Part of a small language model's weights: MLP 384 tanh GELU, biases.
Each number is 128 + 24 x the weight over its row's rms, rounded and kept within 0 to 255. Layers, rows and columns count from 0. Numbers have three digits each. The size before them is the row's rms in percent of the matrix's.

# down: layer 5 MLP down (transposed), 384x96, rms 0.314, rows 249-280, columns 0-95
# up: layer 5 MLP up, 384x96, rms 0.254, rows 250-281, columns 0-95
down249 128:085101108185148099123102135119125094100149128162100141139135130119118172138118154132150140133125132154138098108144141142118146073141120154146138134111113141106093101133157151129115106118077090143155149127109143081152119125124103130135170138143113153158175101092092171144128166076132150126
up250 105:123130083108111181130108164122152118137180114106141164140129103119113089107098161170142147135115160124122083077154155140153086093162136108123123131135141117128107134170106143103079103129145109098130095140162138152147142146090122143122133122141094127153109090113138168137141153147117156113
down250 113:126143162155106133141120124104142126109084113098107137090074125162118120099132130149101117148153122123160128154081143129149166108136142139153163166119116085167121128105140096124135145152155128194098124111100150136138110166125121138128144080145114124129102145131067103134147173088128118138
up251 100:118090166125141091179132126134126183116151094132117130099090148159106141103144124111123114172132152148112119126158112151075126169106115118128075132143139143154082131134158119132140163091125108129131150127159107138185126107143096139140141156129136116130128152077147120163132121075147140114
down251 097:122165120111104115128132088143088166110104095078136132142125164162137186119127123114134107096131125147142143120101108114151105138123133092150113112143158157097121146170134114114151155158137143127133129152142133142117108130078137128142107140073134068101165131138151175140121117110102091181
up252 138:128105124140122155110172151128080119156117114146093124111170123137171086126127123155133152115178121134155124135112125124132165160151119132104113181102119133101122114150121154099115168091093099125132072167110160164134115148119116096171125111104115117150139117148096136168098116122153106092
down252 129:115118104106159167111151135092101105094095119160112137115172156145132106152117129148131122119123140174120121057138095108116184161177160134113112144100138155095138119133134133114113145090134158138136105177136159134140089134094073134135133119136127092156151129109124161125093141135132124130
up253 106:140166141121164136143161129142151100139147104146082144120096147144110071119093132101151163143134128150165174115151125103080126163098149123180114106097133125135110100104099108102111143089138102175135115153152137177125131117156101133101142095146098119122117123158123104109119162132124133106
down253 115:166113150126114154112164141104091188091096133150140108126093116122131085095123125141139121148137121120122111136154156144099097098091129089081186152161134155126123103124150138111109157159154182130116148140126135127159103128101141106158128153109167101126167084131105127126137121097114118135
up254 108:195103167084165143103160075146086166125111163118126122121105117143119139166101145156102140115126137141182119151135109094122096121109122118149142117139104117110113129135128137142117128134146109179126138117105123151133194107109119086129125140156112111169112131126104102109114123163151086137
down254 105:158118116169109131130131125140106116116145157108135148100083082111134142177120129134121108122099132146087140123111159106104118130153177103139081142100106129119082116151126099159087132154142119174063139124169135173150146143151166132119123124110136135156130117116121136129112168158128126077
up255 097:161154143118124118132112160119074100102133153161102117106135144120137105126150123135151155116122140163135132116115132159123124196083177117101125096154094142142164139093129113087142089116137138087120136143160152079138153144112098080093119136116137147112175101093141114150133118109137110133
down255 087:108163129121098112137129168116147125128118156135132097155146133151131145166146127125098126083075090123080125134114130109100145077137102148135110125113109115137129140130155148121162116143161111120149114102072106113117118138172176143125113105170130127111096146108171128111197091132150156135
up256 095:130121118098176149145141127133121122143097141122124110119106163097152104137094112079111146136166123110177102134143118135128148118153158163138106177171110125141154098152125109080099160120173149085107108120126158145089108130102132140126137152137114162097129114095122145081113148162166109149
down256 090:127120120149076113103113140129188123103181126089138137101148111127110170147123157166172114102099104142079137115094139128146143138087106153118140140124109121109160118141128145132172084104120122130134153158155125092146143099127109188113134153141129108097164142131144131141142097103123146093
up257 105:138106109142163137118138120144142123140137162134094125122135114113124099145159159115130087113107117108102115125152073148088111141139160137166085159112150115116076135146121164115138136102159166138103122135136070091145133109146126093198161175133087083118111116139136142146144140138137135125
down257 117:099076145134098152111148131128146158102136117104093125146121141130126113153128114132131184123147155134093124121126157110137176111100103141097120114123139168151129119090128109114102151161120095115151087124143163152134184121139148139099079094185155112113101162127131109155096118152167136113
up258 082:131107118150144120091136163134098175111134145111096138102108110114150137116113118099102088106127122174110143087150120128120172161090122162088153128168118151143088158118109135099110117131119079132149128127137082133142152185111144124124147118126152104157118171133120105157120097133166150087
down258 083:126130134126103174130142127122176087151127120108114146148145156144086153155120047120179129135138117115106100140126147149122179145121074111133116098143141148185121157121100091109146111135144111107122082140144125134111169103159160118121108127130113154091122154101138149157129120128120108113
up259 091:086143141119113140113145096140106146156107094110122139135147147111143101106154111089150108157100094173122116133137105119207115082171096113139104149136083124169141102126128090141103115153101164138148122154129143122120142129155182151143112116107099097093148134146112161129125153134112134121
down259 089:120096141103114122127119140109149124115148131105151128143194099108137143135132125113123163111108156152137107118149133119177109121094135170116140127132105142109137122146103059160129112138097121082147058154101157150159173094121146114146080111144120124168124129093131122112129149134113168104
up260 120:154115159152120156128172114136074090103101162119138130111126155111139119130067108129126130139156114124110182141114105106120112123101129144119101133129172139137108109187090167113142157059157118131127110105166144136114105122124129121138132112101129147132140169168081138105154136149126124154
down260 109:098154100130108122133106096110118084154184142114134133130184099148148146154110142099128092135125138142130114136120127172134168144171148132121151138173111124107172135126133110079122092157145156134105134112126092108110152163113123115158088110135104136150161086107137130130133151078115082120
up261 102:073172107121110106158162144118131111178131135140139146185075097099110074128111089127115129141127151147137141098161147146125093140121145150132151136115111112132099106109138118118103131137145145156166106152062166119123150159137130101138126098127105107116137157140156113104092133152137099141
down261 098:158142133161124099152149139113136125161132127072162149095108107125155116117146171132125101143096115125114167074147164132135111117088157103136134097085101134125126083122147146104143120148087121143131180099143109126162151141125143107115148119157153080124110106130174158108132148152112091110
up262 093:115140146108148168076114109168117145134120159169179144117122094089140127094111127181150110134099142123158155146104096127154158156152132149101137100100101129148113131131120139090159100148111106125131107124130169138124100130100155091171114137154142152144138103069124126125101108120153114159
down262 085:087130155129115114136156134160142150127117143143107130115155106132137133116121140154079148136121124128121154073136134081098127125101146134146125086149133151099137149063128112200185129166124127094129120121122158175119112100117131111119160138127147115091124126123163128083160155130080140126
up263 109:194160113124126118119119093127139124119149101093116103104119150132125094128132084097132126139096134123125138170127121113175103143075201157139140108135102138104091078129126158137089114143116150148133163115146124137122120110110135190165101153104147130113161122130110125139141155145117097138
down263 112:139109159135131149118147108123144154091133115120123128131053103149109099136148172133091150151171118103121128117127184079098113112154161123143125120124113125182107134135082113151137151127117127104096143125138122173116117126113125081127156134089105115114122146167177131101157117142169138139
up264 093:134134115136114118152175100136127138152132091082143117119120107083144105149094088088102164118142117158106149124113129107134102140146157167133084136096160106101132121095090157146130129107142148156117106111136168135124101124148144124141184134128117146126117150197106142079179130118134141124
down264 084:144094105107138160131104142141132128099139148107128139154223119113113141117112136110097140137102155100122102175126120144120131140144126156130094094153117166136144161117128090126120083110123156075127092118150126096099141164119113109147126158120137168118149111114179147114122167103152127106
up265 107:114102203115128114112123095102121124156146102092136140124106182173077130111163113132156155130136146098117126132120137076113127137099137112117165126150090183103131103150138123104154135118140082137122110138111136164095133112152169092124096117135144143112143142125113163147137121133115149170
down265 095:132113102122109153127134162130138111113103127093161147093057121143137146116096146115112107120102123112147113171107098140121134160121125117145133129083124094166115151175114115194180130100110147140132155142112145151155125118106108151091139162140130123151072119104117115138104175140108149145
up266 076:114120092172114153096122107159176107155090134100109138121170128124127094114151124151166101154108163130118111104152104158162105119128108116128152097110115125156126129083153141101108117119118149162133137158109137093130132134065147111142102171159136160153107103145146099114068129129122113138
down266 076:134122155153144144129135145105134142141127134100109114140123150158134106195166102122115133149119149124106164110140132101105129103158113145086172132161129083130099125104139104110089103113111132168097166111114111130159095094113157119126139120127132091132077149083158153097123175123144130178
up267 122:127097115140099088137171117116068169131114112103171098110124173149127134124128122106098127093120155104151133117146104122153130164129126102168152093096126104132149088119133133128138156180123116139113157170129162139122145120132110143131123128135175140112140129111079131106068145137113097169
down267 123:146120156091138106160112152116101124153145098075139125140080156107123120172101123115114107147105125153149148090129168097117123135127148113110118121129165129081122117118131156154111168158162123155067142158125125143157143146139133160166136102111135104084128128157124066100149148142117116146
up268 111:103100083132117178120165111074137131103170103162131150080128154119151146096156202131140159141099124130124122114147129095120179138144124167114087151104170138142159104108149116094112140134106137171122100118116083126123131130101111134153109131134112147130145138148123121113090143128131125117
down268 106:129120124152119110126155186075112135112148139127125141112115139151132126136122160126118081144089107140090102140108178140148098115146145092083125177123127115114140148128181118140148145119162156094092163105081144134126131146103143154117123136144116150143106123133120105137135073106173174103
up269 097:158139138151105120109144111123120130105117130089088136151153166101123101147133100117102125169100102171122136160121114097173113124107150111115154112105072120146160146139130160149099145156113143121137113138174182111127176103114129113159107158138085113095163141133131152140126091107138083140
down269 096:127162147120130144165122097143098135195148112132124134123117129085155104172093142169153127094179158115155155099124102114124126141135130093158116098146114138105120085143106126103097112124132136071125152077149122154106155135161105102101143158104102123120133156150156127113146116151141102118
up270 101:142138130108149164133141137107138069138161099151111144154086148117150102086131125106116126104159131135152105109176159124113119091115141107124088166155113097138110095123162129130118121126165095140129146139116134149158163145108100170119151128103098142130133108145176153126081158075123091132
down270 105:133125136092075103133099166129092150140136118055126109134120153126156127125152117147083165137113158114136144130140123125157074099135110095145129118165147140082105112169128154117174146175146152113140089123117142166120122157079096116110163145116111120137130130149115128134156133115148151121
up271 097:146130099167139155107115170113129091120121138116143104103115126161133136140150181173131134093103121108096071136124144123148136137153150098122111210090138093112123131135156142176123173144131127106097124140134159107132112170100112119104128136102140153099110147106123153110082117120140143137
down271 088:133117129124137110164143111127122153170134112145124130145159158143103120119139141136151124122142112119086162132068120083145133080098123113121101119146144100138136119152132114161121144110119091083141154127181152160125134074128106137095177166143162121119101132108166146101158070112128127097
up272 089:136111131143142130105113073165112118143107106159187092168122088109135147116090156143126104133147133136135133113158079108133096157147125170158109105148128102150155139146089142132120110154114141140158146145134141158144142118118075116141155132150098100121127100106118137158098069166155121114
down272 087:112132112088081102156114125142122104103146173131130120139119112172105180156121117140127088137110155101110107119104159118193161148114161160102137091113100140143143115136101114080121137109132132110104105132143080127130166133176132139122124122107172149109126159111164120116159106143139139159
up273 093:162118167104139118141170135147150117119091151116160127091113133106138073127104151140128149140177135134095129131137070128136130147084148171132081130140152105149101118151080139143136130080153122110156117157138114153120142079111141138164123182122119122119106141143107089135120122175141114122
down273 090:099077117147143159099127148149117080155177114128157095138110137130129142160131166156106095116070125131097134135126143156096164126166148120114154101100103093120108113139138126106147150168116141121117125148137118151182101143109131105116107114166143129077124152124130174114110125094163111127
up274 093:102134071150135135116086183127140140164110159116147118169106132169131159094110127104140120136140140125113185127118171143110114129118119131071098133141128116164148153152160124171139169121112106137104128156098115167108101159119086117144129079149141119124141126153117115099093131116123101116
down274 087:148108166133123136106131125129138152123116126102120146121116124137124118160137156144129153081147145150131068129130169122073135144109132103125131144168086143162137155142200083127146131138128104152126090110112110126156132124109155105097157151114125089121083128143169126157128079132106126076
up275 118:149076155122147158151121121145115111105149156096154108085104138129161143135098141141116112126115149078135116136136130168113138130138157154116096091121132123139166146112124121084120124151134085135102091150144081126131179105146107111145105148150147117151145129109116101108213126147106154109
down275 128:121105159139133112160106142152137120102117140161142094124094127124131153141135118120125136104104138118154180109143123158117135114119079140108132144150111188095135109108094170096119109154134128188135138112145083089105148150172179105116150091082130118147120145091087124125132147151106122126
up276 115:123115114110136124116070131140103152132166123122118110140120142122186160131146099145134093107116146132126139150081088125091119172116102096111129135129153113106152100149110149128136117097162167112131145173118138087197105149123149143139135141092128109118120184167142097150106130121149122163
down276 115:121108167129139144083130117147101113132144059139143136132137132122125171116128146121080135162110096166135133123108161149133114105114115128166107115115146159097137135115158118098130147191132121119133130163093176173131098151075128104114129139110146154117124147148119119125063147141093110110
up277 097:124112108086109079116159119142140173142142142171128139097124092116107125116145137133180132143139164097115140135112165112115085160088142091097101175119172134142139135114123148134148113110117076112100125089128157112107138133137155123133119138094177158155102155123112108108157135153123090143
down277 099:160170164151113152169132157159157118120109159143123062124120124102116139111129155144137114132092123123116097131116103162094107088169150133125164112128060129162131138082137109114129147132112119128172145139110097181152162128130124147115113156144094130122114097137122110142088130129147131092
up278 100:156112144140162133113101132103122100128163146130095137138115181137122134103110167152095157131107145118147112135134136155098168118104140083151097127142115123106111110179153087159151165109116159121126095135124146123127127157129125122113186105122116156092103142148134141116109181079112072125
down278 100:128097108144116098134106170131153095164168126140091170105126125099115160157190111087127130134118136115165107147163131102109100148165139150145101113101141120121130180101148107103130103144105119137125112147143085121144145121122133159095163125170127145151106103102109154101169097125143134100
up279 098:141126119150113160162144092121109110123183159136041139139123131117148113093153124144084120131105154160114098152125116109130151167124148110115110137140137141114103067108104147123130129150138097098173125114128155105130112136177123183128134106134119097126134163136120111122141099127120072129
down279 092:121104157146140084136162149149135123106123108150106147120130129155148109102141104137109148148112152141078205096134140082141119110120127127154139127078116163097095143166085122160126153123154138158125125120139126148172124109080140063105150139157151142114096103112124119128139154138124108120
up280 114:090089119131117147099162127166112089171131147133112164122141134142131109117136137122170124147146185106142141108105155155092091139154158163127101088101105135107094141140095152143112153104105113147107098115170128136131140157165119129129120122121153139105144130166129127074168143092088109126
down280 102:085144144093140153133168126145148111126121147151084128153079111118105114122150093111145135131146132151171123106110144164068166115138147148150155117125118113119110114140157119087115122151152072134104117139168134160122137111180131118122163121121133103159122174127120079112136141103081123107
up281 080:106119119101110108120164147168158105148120112099117163101162124133143114129085076106150156093105172144142135093130125101128131177147177103117120110139184148104121099155143109107153146153110113137133116153147160118133097143107121180081148121132114133079143109129133126144108104131130114167